From a checkpoint of a small transformer trained on Wikipedia: MLP 1024 GELU, a variant of Adam for these matrices.
Each number is 200 + 20 x the weight over its row's rms, rounded and kept within 0 to 999. Layers, rows and columns count from 0. The size before them is the row's rms in percent of the matrix's.

# layer 11 MLP up, 1024x256, rms 0.0716, rows 809-863, columns 192-255
110,188,219,222,183,166,180,201,180,203,202,186,173,164,205,207,233,177,241,190,201,225,220,201,224,209,200,184,180,221,194,206,191,214,197,193,180,230,211,200,184,221,191,265,188,199,198,217,215,157,208,174,170,156,188,215,183,189,218,191,165,211,179,212,189
106,203,227,199,223,209,178,185,187,197,233,200,221,198,215,224,207,206,196,185,232,196,186,181,175,235,197,193,169,199,184,245,238,192,206,229,222,215,190,211,217,197,219,227,228,213,228,205,191,194,228,193,177,203,162,150,205,221,180,190,220,182,203,201,215
108,207,224,185,185,187,179,214,168,185,230,191,176,200,190,170,178,179,195,192,170,166,181,221,188,205,218,198,177,212,182,183,188,226,206,193,218,213,203,200,212,209,178,197,202,213,217,185,194,169,226,215,222,204,237,206,208,227,199,215,200,224,230,188,171
099,213,221,174,226,196,212,213,195,184,188,199,193,206,215,207,214,207,202,192,187,212,183,176,203,230,184,167,190,229,205,199,207,215,151,177,181,212,203,213,192,220,217,195,210,224,216,229,210,170,206,254,178,166,196,161,173,207,233,195,165,195,176,213,183
087,192,197,218,185,175,222,205,194,193,180,201,217,193,193,189,178,192,231,166,213,200,218,210,202,217,196,239,215,226,199,176,214,189,193,189,229,197,217,208,187,196,164,207,207,213,207,165,181,223,209,204,196,191,221,205,187,182,203,181,241,189,196,235,203
097,237,189,223,169,229,176,220,202,165,231,177,219,223,200,223,187,208,196,223,244,226,192,218,207,221,198,213,209,203,201,182,213,185,193,222,163,200,181,212,202,211,197,193,240,207,163,210,208,176,209,174,191,187,181,216,232,215,233,188,195,199,192,220,184
101,209,190,214,198,225,213,187,235,204,211,178,196,210,228,217,212,187,182,179,206,177,205,187,210,253,176,171,170,217,167,198,177,201,202,213,188,190,188,179,183,191,196,251,195,216,191,221,197,160,235,214,218,193,209,215,177,192,197,190,195,195,185,181,226
094,194,207,195,183,178,181,195,229,207,220,194,219,157,187,216,158,153,218,189,213,180,240,225,180,196,216,170,175,211,224,189,212,235,184,175,206,196,202,203,208,187,231,223,203,205,225,205,203,192,208,222,209,185,202,178,199,209,201,184,211,212,193,211,190
097,174,230,208,174,187,220,184,236,192,162,222,167,236,211,178,231,227,195,226,198,234,198,207,176,173,222,228,184,171,243,208,182,217,159,213,172,205,193,199,188,224,176,229,200,211,200,212,202,189,190,217,173,210,180,193,198,183,188,209,227,213,181,211,205
104,168,167,179,233,175,174,217,212,208,201,139,217,192,201,189,187,188,204,209,199,198,223,213,230,220,204,186,199,234,229,159,243,188,180,225,238,182,215,208,192,210,192,235,243,191,211,191,167,177,184,219,208,199,180,223,212,195,197,192,139,205,167,207,177
098,173,189,183,198,226,167,196,204,168,206,168,163,183,240,198,175,197,174,195,206,186,200,222,228,204,253,188,206,206,173,187,230,208,217,200,216,210,194,235,165,215,186,157,218,202,181,173,176,198,206,190,193,206,211,162,209,167,221,181,195,210,214,202,215
093,203,189,209,180,179,209,203,177,181,196,208,173,196,199,175,202,193,199,174,192,197,211,175,185,188,210,199,190,224,215,218,190,215,173,191,231,213,226,211,240,193,203,153,198,216,229,184,193,225,212,203,186,200,189,186,192,240,199,154,192,228,211,186,155
091,189,209,177,221,167,183,210,178,212,217,204,220,199,215,177,219,230,227,179,194,215,161,204,190,228,176,200,202,210,211,186,220,173,192,178,224,228,220,194,191,197,248,207,211,240,200,165,189,211,177,182,214,196,215,183,195,160,222,216,211,196,201,206,174
097,199,210,182,177,220,198,221,169,216,208,207,193,214,195,181,207,193,172,220,185,194,160,205,221,212,193,217,192,206,188,198,196,208,186,180,222,224,178,222,170,216,223,170,184,191,177,199,185,165,201,189,147,176,198,174,180,193,205,232,175,189,209,218,192
102,208,180,212,192,237,200,204,184,178,181,216,154,200,210,221,214,194,253,212,209,216,182,212,231,194,215,207,191,197,178,198,193,229,209,165,206,204,201,223,166,186,204,212,196,206,183,161,177,199,189,220,185,173,230,193,230,189,189,251,208,179,207,216,193
101,167,187,230,177,205,219,208,208,209,225,202,191,211,190,227,230,191,197,224,224,180,181,216,198,213,230,189,206,217,183,220,206,205,179,226,212,222,185,222,195,187,229,187,219,190,190,178,177,203,165,221,190,199,222,202,179,179,215,210,194,200,203,207,167
101,219,183,204,169,183,170,216,175,173,219,183,203,211,178,217,199,178,226,180,222,193,171,184,166,217,222,159,190,166,212,204,217,208,185,190,206,197,168,208,184,205,203,222,202,180,189,220,195,205,228,201,185,227,212,230,211,201,185,198,180,183,178,210,186
096,174,182,222,239,201,208,207,169,198,205,181,217,220,175,199,208,219,194,196,170,182,200,207,198,215,201,229,204,207,174,202,210,199,195,161,213,242,209,211,183,190,187,182,212,241,217,223,170,194,226,217,178,179,181,193,215,164,196,203,178,201,226,208,160
100,213,183,185,201,193,217,180,179,175,216,176,203,177,217,198,147,192,239,196,162,218,189,189,196,207,169,195,194,178,169,212,215,155,181,239,196,198,208,217,175,197,193,185,226,204,222,194,185,195,204,213,176,198,187,187,238,216,186,186,165,206,202,190,213
106,230,180,218,172,198,204,202,196,211,176,180,201,205,217,189,225,229,186,178,197,183,175,240,191,198,235,194,193,221,210,207,228,220,167,183,189,196,191,239,172,192,211,224,191,202,211,177,175,199,190,215,123,201,208,194,188,183,176,192,208,213,220,187,209
102,200,173,208,201,172,154,205,201,223,175,207,215,207,239,203,193,193,218,210,233,206,196,200,218,226,203,197,198,212,207,239,184,164,195,167,234,232,209,218,199,217,196,216,212,198,208,196,149,179,222,193,151,186,191,182,198,167,212,214,178,186,184,207,187
098,215,223,205,227,196,207,181,182,181,193,199,214,212,199,199,220,207,228,180,190,223,188,183,210,196,249,189,172,192,203,236,198,199,220,192,212,203,223,180,212,202,159,225,212,200,230,163,209,215,219,194,167,214,186,191,203,214,210,197,224,205,214,191,205
099,198,180,189,172,173,205,224,211,224,174,194,171,196,191,211,207,189,255,174,224,206,261,214,220,205,218,192,197,190,159,198,174,199,183,188,205,215,194,211,200,217,194,188,191,217,193,206,197,205,203,188,202,203,220,200,185,196,235,193,194,205,191,248,156
115,205,174,200,212,217,213,201,181,184,196,212,188,203,193,174,174,192,210,195,211,184,206,194,195,227,231,187,176,243,159,187,234,239,194,154,218,199,208,217,204,243,218,212,215,218,192,171,207,166,187,175,223,146,198,187,197,241,218,189,182,211,166,195,184
102,190,197,174,220,186,197,184,193,244,194,194,188,211,194,192,207,186,209,194,192,201,210,194,217,209,231,222,203,173,192,204,199,203,175,184,203,189,181,173,186,174,177,207,204,228,226,204,178,169,205,215,212,203,184,186,202,196,193,204,176,206,216,195,155
098,214,191,219,166,192,211,221,200,179,167,221,241,182,214,198,199,181,213,186,237,208,200,207,186,225,222,207,199,212,202,243,184,177,182,206,228,181,263,206,186,171,163,202,198,202,230,182,207,212,186,205,217,203,196,205,242,224,179,183,205,197,182,195,180
105,176,167,197,177,201,223,199,161,171,210,186,208,174,223,214,204,203,170,216,162,164,245,239,200,197,217,178,185,199,192,217,217,192,173,170,200,201,198,236,198,249,185,197,241,180,197,187,173,173,195,240,182,182,180,239,148,200,208,216,160,209,192,215,167
108,219,171,169,187,166,210,245,196,184,185,204,199,243,205,209,170,227,233,167,214,188,203,170,230,186,203,168,196,185,196,189,208,208,213,191,175,173,214,193,163,205,179,207,252,221,190,203,154,200,186,201,197,177,235,161,208,194,195,205,214,224,183,207,172
106,223,221,233,181,184,190,182,205,177,197,204,176,222,179,199,185,213,188,189,201,201,200,202,221,202,218,185,200,201,166,197,186,198,184,199,214,217,204,222,185,259,208,182,238,204,161,226,226,173,188,201,212,172,213,221,209,181,176,186,189,212,161,186,203
101,184,215,191,187,239,190,215,179,221,223,184,212,179,208,252,177,203,238,168,190,187,202,220,193,225,213,204,195,184,194,210,209,207,189,250,207,205,209,238,172,203,164,217,218,228,218,170,204,221,206,203,194,216,175,186,207,205,204,176,201,193,177,221,214
108,203,208,226,149,219,181,202,213,174,208,182,198,201,209,170,197,205,200,216,213,192,196,181,198,260,187,208,195,179,206,211,200,182,182,155,225,202,190,239,172,214,171,233,199,205,195,242,209,191,220,233,219,202,197,212,230,205,206,222,201,217,194,166,200
097,168,197,233,203,190,211,230,212,203,169,179,195,166,233,219,208,211,184,199,187,206,213,228,198,205,211,217,187,195,174,199,199,211,156,209,234,229,210,198,197,193,217,194,212,221,201,206,182,193,219,209,226,183,212,171,203,214,197,192,184,209,186,252,198
098,177,220,231,211,227,165,195,199,205,170,195,240,204,197,197,224,221,198,192,203,220,180,210,198,210,184,158,189,232,212,207,196,165,185,222,226,192,211,201,207,183,202,213,204,224,204,189,177,244,195,213,183,173,194,187,166,197,213,237,201,166,190,184,202
104,190,198,211,227,187,213,195,204,214,183,172,227,205,208,160,207,204,195,195,185,235,230,180,195,218,190,182,176,206,201,203,208,221,189,168,196,188,223,199,212,195,196,227,162,185,158,187,213,168,216,194,209,192,209,197,198,217,232,215,185,245,209,196,204
093,217,194,177,204,206,182,181,202,179,202,154,222,189,227,204,222,178,174,208,204,180,210,191,201,205,202,182,171,196,189,234,198,209,216,207,235,217,196,203,167,195,191,209,210,214,207,228,225,197,274,189,183,209,190,195,205,227,195,182,226,189,165,197,193
102,223,171,201,188,224,176,195,224,190,182,197,200,203,229,193,194,186,224,188,206,159,225,199,225,183,240,177,182,170,170,192,187,146,183,209,216,216,201,202,174,198,182,196,211,176,232,178,192,176,181,234,163,179,176,226,208,243,182,212,171,210,161,196,205
084,208,189,201,186,175,174,204,220,197,174,214,212,192,217,170,208,197,209,167,164,170,182,201,202,193,209,160,199,214,210,192,206,189,215,196,193,219,185,210,205,218,228,194,209,220,168,218,205,213,188,232,230,174,187,180,222,214,187,235,219,183,220,210,165
097,242,227,213,217,197,189,225,239,247,216,194,179,250,196,200,170,194,186,177,201,205,193,154,207,208,196,177,194,207,197,221,209,205,193,182,227,224,229,204,143,181,199,167,202,201,220,204,230,185,213,213,182,175,210,189,212,206,205,200,166,227,217,187,186
091,188,196,211,205,217,181,192,189,210,232,194,192,239,182,196,179,194,191,178,211,194,196,215,188,210,189,210,194,181,221,179,200,207,194,187,233,229,168,216,158,200,195,220,208,205,193,189,224,184,198,196,188,210,239,163,174,233,194,214,190,220,203,210,189
107,190,178,182,199,205,219,202,165,204,191,226,229,216,171,190,197,180,201,213,228,224,157,204,215,227,223,157,184,218,160,234,209,188,173,197,195,220,193,227,188,209,210,186,195,201,207,167,175,203,222,200,187,182,183,207,195,195,191,164,233,201,215,243,201
108,199,201,193,225,188,217,191,198,197,192,207,195,237,221,186,228,194,186,203,200,200,200,202,195,200,234,175,191,225,171,198,170,211,197,159,184,194,184,228,211,189,218,190,221,214,184,201,193,165,173,216,180,211,222,179,203,167,183,186,168,236,208,174,198
108,212,214,174,210,197,210,220,217,215,230,190,172,191,181,224,182,206,278,169,210,179,199,210,186,185,206,188,182,197,210,190,194,198,198,218,192,217,238,251,190,198,187,212,212,208,230,217,202,172,190,204,207,191,203,176,220,183,217,250,188,208,201,200,197
105,201,179,193,199,183,233,213,196,202,162,212,236,219,158,177,202,211,212,212,184,184,244,183,203,197,197,159,185,224,150,182,212,219,193,151,176,190,222,220,171,233,224,181,196,233,180,223,181,235,205,222,227,197,210,186,196,198,239,246,228,183,179,207,157
103,204,177,211,185,206,235,199,206,196,222,182,186,237,206,219,226,154,184,201,228,231,201,173,197,183,209,211,187,191,174,200,182,170,183,193,178,227,227,193,175,211,175,234,176,204,178,171,208,206,241,202,222,183,215,201,181,209,236,196,199,190,181,201,159
106,183,137,199,175,198,199,187,180,202,187,212,183,196,205,218,161,247,213,176,221,179,210,172,214,212,233,212,192,199,221,209,204,227,199,199,210,187,202,217,209,196,177,180,245,211,214,193,188,238,205,223,208,183,245,219,184,213,208,226,218,206,200,188,190
102,235,179,227,204,165,182,190,192,221,216,179,187,178,179,200,182,183,216,200,224,212,189,206,192,169,189,185,167,216,183,188,223,211,202,223,207,201,201,159,188,240,170,177,202,196,207,206,156,221,203,220,180,192,202,203,200,198,195,232,175,195,189,197,207
102,224,154,220,186,167,178,206,211,156,203,215,236,223,170,178,220,189,197,208,183,202,164,168,227,221,194,163,193,220,188,203,248,170,205,205,214,183,199,183,202,176,205,178,183,181,222,221,162,203,246,185,165,175,227,212,188,203,204,180,205,184,185,209,194
103,192,209,195,224,218,167,204,195,204,190,208,203,214,219,203,211,163,190,179,165,204,194,229,195,227,210,195,189,185,209,221,204,157,195,198,243,204,202,190,185,213,196,211,184,232,224,178,196,188,183,172,176,204,173,205,190,191,209,219,178,196,187,208,189
107,206,187,206,204,205,192,240,180,224,232,194,198,207,208,218,207,209,221,174,197,190,180,194,213,239,180,213,177,220,180,193,163,203,199,220,230,219,213,229,188,225,218,199,197,195,201,203,223,205,213,217,208,224,173,207,187,189,208,173,204,160,172,199,213
105,182,212,160,206,185,187,222,170,218,196,221,201,193,181,210,187,227,181,192,192,227,161,203,216,211,202,191,194,189,174,187,215,192,171,217,187,197,197,201,201,177,211,199,265,185,218,188,172,217,199,187,241,176,206,231,214,225,211,185,223,183,183,228,217
100,220,198,210,205,183,231,246,191,218,225,175,214,198,222,185,220,209,215,206,183,207,211,222,188,217,202,200,204,218,192,222,231,155,165,205,202,195,204,184,204,197,178,199,200,219,209,176,181,205,188,177,156,195,229,199,222,245,185,194,210,198,191,211,147
100,219,193,220,215,255,216,227,173,157,166,184,202,198,159,222,215,227,210,165,184,230,195,207,229,181,184,202,191,192,212,189,200,228,179,180,196,199,243,216,208,200,188,232,193,195,168,206,192,218,187,213,216,204,191,170,204,201,165,162,176,216,202,196,207
099,226,177,204,186,196,225,212,237,227,209,209,192,182,263,224,208,187,223,178,238,235,195,184,192,244,211,165,180,221,211,200,203,196,175,208,192,170,214,179,184,218,231,167,192,196,191,208,202,177,203,179,211,212,191,198,174,211,191,196,208,195,163,209,226
101,228,159,198,195,173,201,210,199,212,184,235,173,225,230,210,173,212,227,186,212,191,187,217,212,209,206,213,185,185,195,215,207,203,176,215,172,220,179,203,202,230,192,204,179,200,219,208,144,174,197,192,197,187,192,195,214,213,179,236,251,210,171,183,234
109,209,202,161,171,192,206,225,184,184,173,177,192,187,206,159,188,184,236,184,182,188,201,189,171,208,197,205,181,202,226,200,173,189,194,201,211,226,207,179,180,201,209,205,199,223,220,197,170,231,191,219,219,163,187,209,174,204,186,196,203,223,190,210,185
# layer 11 MLP down (transposed), 1024x256, rms 0.0705, rows 809-862, columns 192-255
119,213,209,242,184,213,185,169,221,184,179,205,205,196,197,190,199,195,178,193,211,183,211,222,195,156,201,197,146,197,229,172,195,206,237,205,224,255,203,204,192,217,174,199,207,190,177,245,213,191,185,186,197,217,217,217,213,221,220,255,199,196,170,208,188
106,216,170,170,201,211,192,216,209,227,183,182,169,203,182,186,210,197,192,179,220,181,193,205,219,201,223,211,174,198,190,167,191,225,209,190,202,186,211,237,201,201,194,204,191,218,172,206,187,219,163,205,207,190,241,177,139,173,254,197,167,217,196,198,208
112,185,190,161,188,209,209,194,179,213,245,197,231,200,208,201,200,184,242,207,226,222,214,206,183,159,207,209,178,220,177,220,172,201,206,172,207,168,199,216,190,183,177,212,167,192,206,195,253,201,185,230,205,202,151,184,211,200,209,185,222,190,185,203,150
102,182,206,193,211,206,197,129,178,233,205,225,195,230,204,190,206,208,189,238,201,218,210,199,169,195,201,197,179,193,183,185,245,232,174,183,195,236,189,191,187,162,215,158,196,226,193,190,213,208,228,222,167,204,205,211,184,200,165,179,224,207,210,190,200
088,208,203,205,201,200,197,189,205,193,201,170,220,211,203,223,187,219,217,238,191,199,180,185,192,202,217,147,115,216,216,213,195,208,198,225,174,208,182,211,235,188,199,213,204,202,228,215,203,205,206,171,201,221,196,180,174,192,196,206,196,195,222,170,200
094,172,221,198,197,191,216,178,230,194,173,229,177,196,216,188,178,185,220,198,169,190,206,192,199,213,191,158,250,196,235,224,212,164,193,176,200,222,246,219,149,205,212,233,222,202,191,200,191,245,183,249,180,196,216,192,200,210,172,210,224,218,175,206,193
100,225,198,209,173,216,213,215,214,205,164,160,211,169,197,185,173,204,218,186,188,202,187,206,210,169,210,208,184,161,232,207,199,247,180,218,212,198,212,142,225,212,217,181,219,184,209,196,208,204,200,204,218,232,220,229,181,247,197,204,185,193,219,221,193
097,193,217,197,214,216,182,167,163,172,185,191,220,218,178,206,198,231,224,232,182,200,206,204,201,218,180,195,186,191,219,189,222,231,210,212,216,179,218,224,206,221,228,230,204,222,206,178,220,161,209,215,220,212,234,171,211,184,177,205,235,171,210,219,216
098,226,172,214,214,187,185,246,198,233,232,197,194,237,209,192,183,209,216,202,196,188,186,190,215,257,199,215,211,207,199,196,213,156,223,152,254,205,214,200,204,207,238,173,230,194,213,176,214,219,198,184,210,208,227,196,222,213,219,188,194,185,204,197,219
109,237,201,185,189,195,215,202,200,232,220,218,198,206,151,199,188,199,214,165,222,192,191,171,229,184,195,198,173,204,193,222,198,220,204,225,201,199,184,192,174,196,193,176,190,180,261,205,218,199,227,195,227,199,190,241,211,178,168,253,184,198,216,228,211
093,205,208,219,145,197,213,233,185,211,186,193,203,186,182,230,204,211,213,181,231,193,198,199,211,152,206,207,208,212,208,191,182,200,175,206,196,202,218,222,200,211,208,204,205,182,200,174,216,182,176,199,183,176,213,147,203,202,212,216,212,184,180,187,230
098,248,244,214,213,199,149,229,222,181,190,153,211,187,215,200,208,184,192,188,173,216,236,181,217,183,204,181,238,184,185,167,200,185,211,207,204,204,194,182,202,216,178,205,188,197,231,211,184,218,246,217,200,228,214,183,220,154,209,203,202,179,222,181,207
094,206,207,213,216,259,176,193,184,214,218,216,184,172,175,214,200,192,191,193,213,213,227,196,202,179,196,186,203,210,226,189,219,212,196,232,213,169,247,211,183,212,198,178,218,210,207,214,196,200,209,195,228,240,205,163,219,231,188,189,179,189,195,149,178
093,228,219,196,208,197,232,209,183,167,180,181,188,201,221,179,189,178,202,190,190,242,202,177,165,167,209,181,201,180,224,193,191,219,197,210,216,168,221,180,197,167,254,187,203,175,214,191,238,186,189,197,199,201,208,209,260,200,152,186,219,191,190,219,199
099,210,226,211,193,180,165,190,192,217,186,208,166,239,199,170,238,218,191,233,237,164,192,225,170,165,209,211,213,179,199,194,182,198,212,199,200,237,189,204,202,211,226,186,218,168,194,205,206,232,212,169,198,197,168,230,225,196,167,149,212,197,219,195,233
099,199,222,210,194,233,190,222,203,186,208,178,201,180,213,185,203,206,205,211,214,221,220,200,191,167,185,202,178,171,198,165,232,203,209,191,164,178,210,208,177,187,226,183,202,203,214,212,233,203,150,172,190,189,215,169,188,189,177,196,200,194,218,209,217
099,217,183,204,211,194,216,169,237,196,169,211,159,187,188,247,224,193,197,220,185,225,177,216,226,214,211,221,160,185,181,178,199,204,164,219,200,167,162,212,180,233,202,192,179,198,184,219,180,234,230,220,198,185,160,212,204,219,233,188,182,199,246,210,186
097,189,201,214,182,190,175,222,262,163,226,232,211,177,246,201,205,234,212,216,197,198,212,209,184,186,182,192,138,225,176,196,178,211,192,202,183,170,198,194,217,180,192,210,188,178,233,193,172,184,206,202,180,205,210,183,208,216,187,199,218,195,145,192,195
101,191,209,200,193,172,210,224,240,219,165,214,200,212,217,205,243,182,181,226,229,201,215,187,208,201,214,226,180,252,217,157,192,211,201,153,188,216,199,198,216,204,198,213,193,197,183,222,215,198,191,174,206,181,191,221,176,204,221,198,236,188,209,205,176
104,196,227,216,231,151,179,195,178,205,222,214,214,172,200,242,196,195,203,226,213,182,197,166,209,191,172,176,116,209,183,219,231,182,217,220,223,205,191,223,199,215,183,191,193,215,176,182,197,186,201,208,211,223,213,192,240,197,217,227,208,199,184,189,162
108,215,213,180,227,184,169,199,164,241,224,194,162,215,208,194,201,172,209,192,188,215,210,199,219,184,207,190,166,194,192,181,178,183,194,176,205,209,196,226,201,208,180,228,225,211,218,172,197,182,243,189,191,184,212,199,210,146,246,225,183,199,177,174,196
097,203,198,183,201,214,194,232,188,194,212,194,211,197,221,191,206,183,213,199,191,159,197,198,227,222,194,195,191,162,171,188,223,197,218,199,208,183,187,197,210,196,211,173,175,177,211,212,165,195,220,234,173,165,220,218,197,163,209,166,217,219,230,196,197
101,216,203,213,197,175,193,214,200,214,206,203,207,220,189,212,196,215,175,198,222,213,172,196,211,149,229,167,200,195,228,168,210,189,235,196,216,205,222,217,199,192,200,198,217,166,199,206,213,237,220,234,212,221,215,204,200,201,202,176,189,200,207,200,202
121,208,220,201,166,223,214,163,216,208,183,189,216,170,152,192,219,204,184,189,237,188,215,186,234,218,168,192,156,240,214,193,208,228,193,198,213,213,189,205,186,219,182,228,195,193,152,211,206,209,196,153,202,217,190,182,182,210,196,219,173,223,193,212,195
104,218,189,205,198,193,186,198,186,170,230,218,198,226,201,224,193,167,213,206,222,246,192,200,214,167,168,187,242,195,185,213,202,191,225,224,196,182,211,205,179,164,227,216,217,196,210,144,193,196,177,201,172,184,183,226,186,186,170,240,225,197,218,237,231
097,215,183,191,232,230,213,183,238,209,223,214,203,187,187,220,195,229,208,196,177,195,180,182,198,209,203,196,175,156,179,161,208,213,203,191,195,239,169,177,227,230,189,183,219,176,181,199,195,227,195,206,174,204,232,195,198,163,178,211,190,209,211,170,214
104,194,221,186,199,179,178,196,200,216,177,222,196,213,194,192,174,199,196,210,190,175,185,183,232,207,229,206,178,190,203,212,223,175,214,202,220,198,216,181,212,184,196,200,194,180,194,216,196,174,207,232,176,205,217,203,245,171,164,190,196,232,228,224,184
104,172,243,194,193,184,213,204,222,217,188,185,183,203,235,210,215,199,202,209,210,194,195,167,202,217,170,240,146,198,202,179,218,209,171,185,203,220,220,184,195,187,227,208,196,195,186,176,198,183,226,205,155,188,185,157,213,190,230,240,178,213,243,206,204
110,190,184,194,216,185,211,186,208,223,198,250,206,215,243,210,184,213,199,196,226,188,209,181,202,182,213,222,132,194,217,183,191,205,189,203,229,185,181,191,234,194,207,183,198,188,207,186,207,227,208,177,193,160,221,205,236,205,208,189,214,166,206,201,210
104,178,193,215,188,192,179,163,188,200,169,185,219,189,232,204,202,229,204,217,211,200,200,199,211,210,248,210,162,215,171,181,201,201,208,205,203,240,179,230,185,204,213,191,201,218,213,207,192,177,192,251,178,170,181,210,246,203,197,227,190,240,206,186,193
108,206,163,261,200,228,187,181,211,175,216,221,229,181,192,196,200,207,174,206,213,170,224,175,189,160,231,182,201,225,212,199,190,175,212,162,194,204,186,226,184,193,206,181,240,245,232,194,216,193,188,174,210,166,158,219,161,190,164,233,209,194,199,220,218
097,184,226,166,218,214,199,223,207,220,198,206,174,208,202,208,231,208,176,198,214,197,211,202,201,242,211,201,199,212,218,174,207,170,169,235,177,203,182,153,214,163,187,195,217,215,213,195,213,198,186,190,204,213,181,232,212,209,206,184,220,209,212,228,206
098,175,167,187,207,167,171,217,231,186,206,184,222,192,220,156,169,232,193,204,158,164,204,166,204,219,196,206,200,200,214,189,203,230,189,198,209,203,179,225,219,206,179,185,188,202,203,189,222,245,181,176,185,176,185,194,196,206,220,225,190,171,198,224,177
113,179,185,180,199,185,214,207,218,186,169,223,212,214,203,205,219,244,148,201,204,182,201,185,184,202,181,207,151,212,204,234,169,221,193,223,198,237,215,167,177,224,195,210,181,171,227,211,215,235,205,197,176,236,184,194,196,229,198,219,159,177,221,178,205
094,209,206,160,191,160,188,179,207,209,233,182,171,199,202,227,181,197,189,193,192,204,168,229,184,224,220,196,175,218,196,176,210,194,209,193,212,196,213,153,189,187,194,188,198,233,150,204,165,171,159,228,207,213,182,211,191,209,216,179,184,169,201,188,223
102,209,212,196,200,189,175,210,213,169,199,196,184,192,201,206,198,237,181,187,187,239,176,178,210,218,200,218,188,158,148,181,206,196,232,173,195,228,173,203,183,206,212,167,186,203,171,183,161,234,218,151,223,199,210,162,210,221,220,216,213,201,149,201,182
078,199,240,211,189,189,194,185,202,202,211,199,172,195,187,217,198,205,188,207,201,208,155,193,189,184,174,193,258,135,187,217,165,199,191,234,179,211,204,174,192,199,179,226,181,189,195,185,204,181,195,214,176,194,188,196,201,176,207,194,181,213,194,207,197
102,190,195,216,195,185,228,203,171,198,162,211,189,205,203,205,208,220,208,187,179,158,187,226,187,178,158,207,196,218,190,233,221,207,252,220,218,211,213,192,217,176,218,213,157,217,178,193,185,234,219,183,217,220,205,223,184,218,208,220,221,218,212,223,188
087,207,212,202,207,207,186,197,184,205,198,191,204,185,196,198,197,203,183,188,183,223,202,174,235,219,216,210,175,196,179,222,196,138,186,184,190,192,218,212,246,193,177,165,191,173,179,189,159,179,201,196,212,197,212,207,192,185,179,186,205,184,212,205,179
110,166,222,179,198,170,215,181,216,234,177,189,182,237,192,181,210,220,216,214,232,176,192,210,185,149,211,191,159,188,180,204,220,208,204,207,166,223,198,198,190,209,190,217,201,209,205,231,176,214,222,235,197,194,208,170,207,196,204,188,213,238,207,206,187
108,205,214,193,186,199,197,195,191,186,222,239,210,210,197,190,213,221,201,176,219,244,172,186,210,191,179,193,133,196,169,223,233,187,214,202,192,183,178,192,219,217,215,204,222,240,227,210,247,193,211,215,205,202,184,242,186,196,219,220,233,208,235,222,182
109,192,199,202,211,198,232,172,175,194,201,204,174,182,170,231,204,230,223,175,191,205,216,191,178,198,226,210,197,158,197,190,204,181,174,203,196,192,209,234,220,175,216,175,185,245,212,244,227,220,185,192,167,178,186,173,209,236,216,216,193,205,197,207,190
106,203,213,173,196,189,184,191,196,194,230,150,213,214,218,210,186,185,200,194,229,217,183,210,232,188,215,204,176,185,175,167,183,192,182,211,225,187,192,212,188,194,190,211,226,206,221,186,198,145,204,208,168,180,210,173,230,193,198,218,187,199,208,210,188
104,190,190,214,197,241,178,184,209,202,191,203,209,206,200,228,229,203,191,208,185,211,180,184,217,213,202,231,156,191,210,209,192,238,185,218,216,233,217,193,216,168,190,211,220,247,237,190,229,171,202,179,210,219,204,220,149,204,210,182,207,195,203,178,205
108,192,248,182,184,210,237,212,151,186,206,163,177,186,191,183,193,186,231,188,186,183,197,210,187,188,212,233,134,182,199,192,232,184,184,194,213,214,196,211,205,224,216,242,213,187,174,217,186,219,205,199,184,193,189,196,171,223,202,180,214,225,190,218,172
107,217,171,202,219,221,194,223,189,172,215,198,191,210,203,220,199,198,205,229,158,144,202,198,189,231,197,215,214,214,174,178,211,215,225,194,177,193,200,194,196,187,208,194,216,250,227,224,194,202,182,193,201,202,224,213,228,202,186,236,200,202,174,184,189
092,229,207,214,218,187,221,189,203,210,201,205,180,182,193,182,217,179,190,185,204,195,201,221,194,246,173,240,200,155,216,219,181,190,202,202,224,189,197,159,207,203,191,188,199,173,180,217,189,222,226,207,216,200,199,192,198,203,201,166,225,220,203,243,201
099,204,176,201,213,197,187,197,194,170,185,192,215,212,183,190,189,222,215,201,204,208,212,236,235,216,208,204,242,211,232,179,231,203,193,244,196,194,180,202,218,216,216,201,232,188,166,209,206,194,212,208,164,183,164,176,174,201,218,201,194,211,230,205,213
107,205,200,196,221,190,188,177,203,206,176,214,203,233,214,226,175,219,197,188,133,215,180,202,185,255,218,234,183,173,221,192,180,184,203,201,183,201,192,170,181,189,203,195,209,229,201,200,174,202,191,232,186,212,243,173,181,172,162,229,187,231,211,196,196
105,171,231,200,199,167,231,191,220,198,240,207,205,198,213,202,170,179,204,194,188,181,175,189,212,210,213,200,174,206,206,201,168,212,223,176,156,196,213,179,168,201,207,188,215,227,217,239,197,207,206,225,226,208,182,234,202,192,193,176,215,187,215,185,156
097,201,189,201,202,202,231,194,203,156,234,225,200,174,190,201,246,185,228,181,213,205,212,194,214,209,201,189,226,198,193,175,204,238,223,211,220,217,221,202,217,234,211,184,176,177,200,184,202,196,194,217,231,193,176,209,226,182,207,246,214,210,203,197,199
095,200,207,188,215,184,238,192,192,207,214,185,215,202,221,181,183,187,179,195,191,194,203,205,223,202,199,189,272,155,174,194,157,210,214,193,205,195,177,183,202,201,204,216,205,187,248,196,182,182,176,215,208,187,193,217,214,161,229,217,237,205,216,220,164
101,210,212,217,220,154,208,203,183,198,189,215,222,210,158,184,196,195,228,189,221,199,201,168,218,194,206,162,157,204,204,202,213,231,222,191,203,203,203,207,197,199,204,162,221,182,186,202,181,196,198,197,189,211,196,230,218,187,212,196,180,177,204,208,210
108,210,237,202,195,202,208,158,196,204,207,221,180,227,185,199,204,186,170,235,200,178,199,188,210,189,161,207,151,200,194,220,210,184,211,208,173,182,190,184,189,221,211,186,224,194,212,219,174,194,213,229,202,204,184,223,200,163,197,198,190,195,207,230,171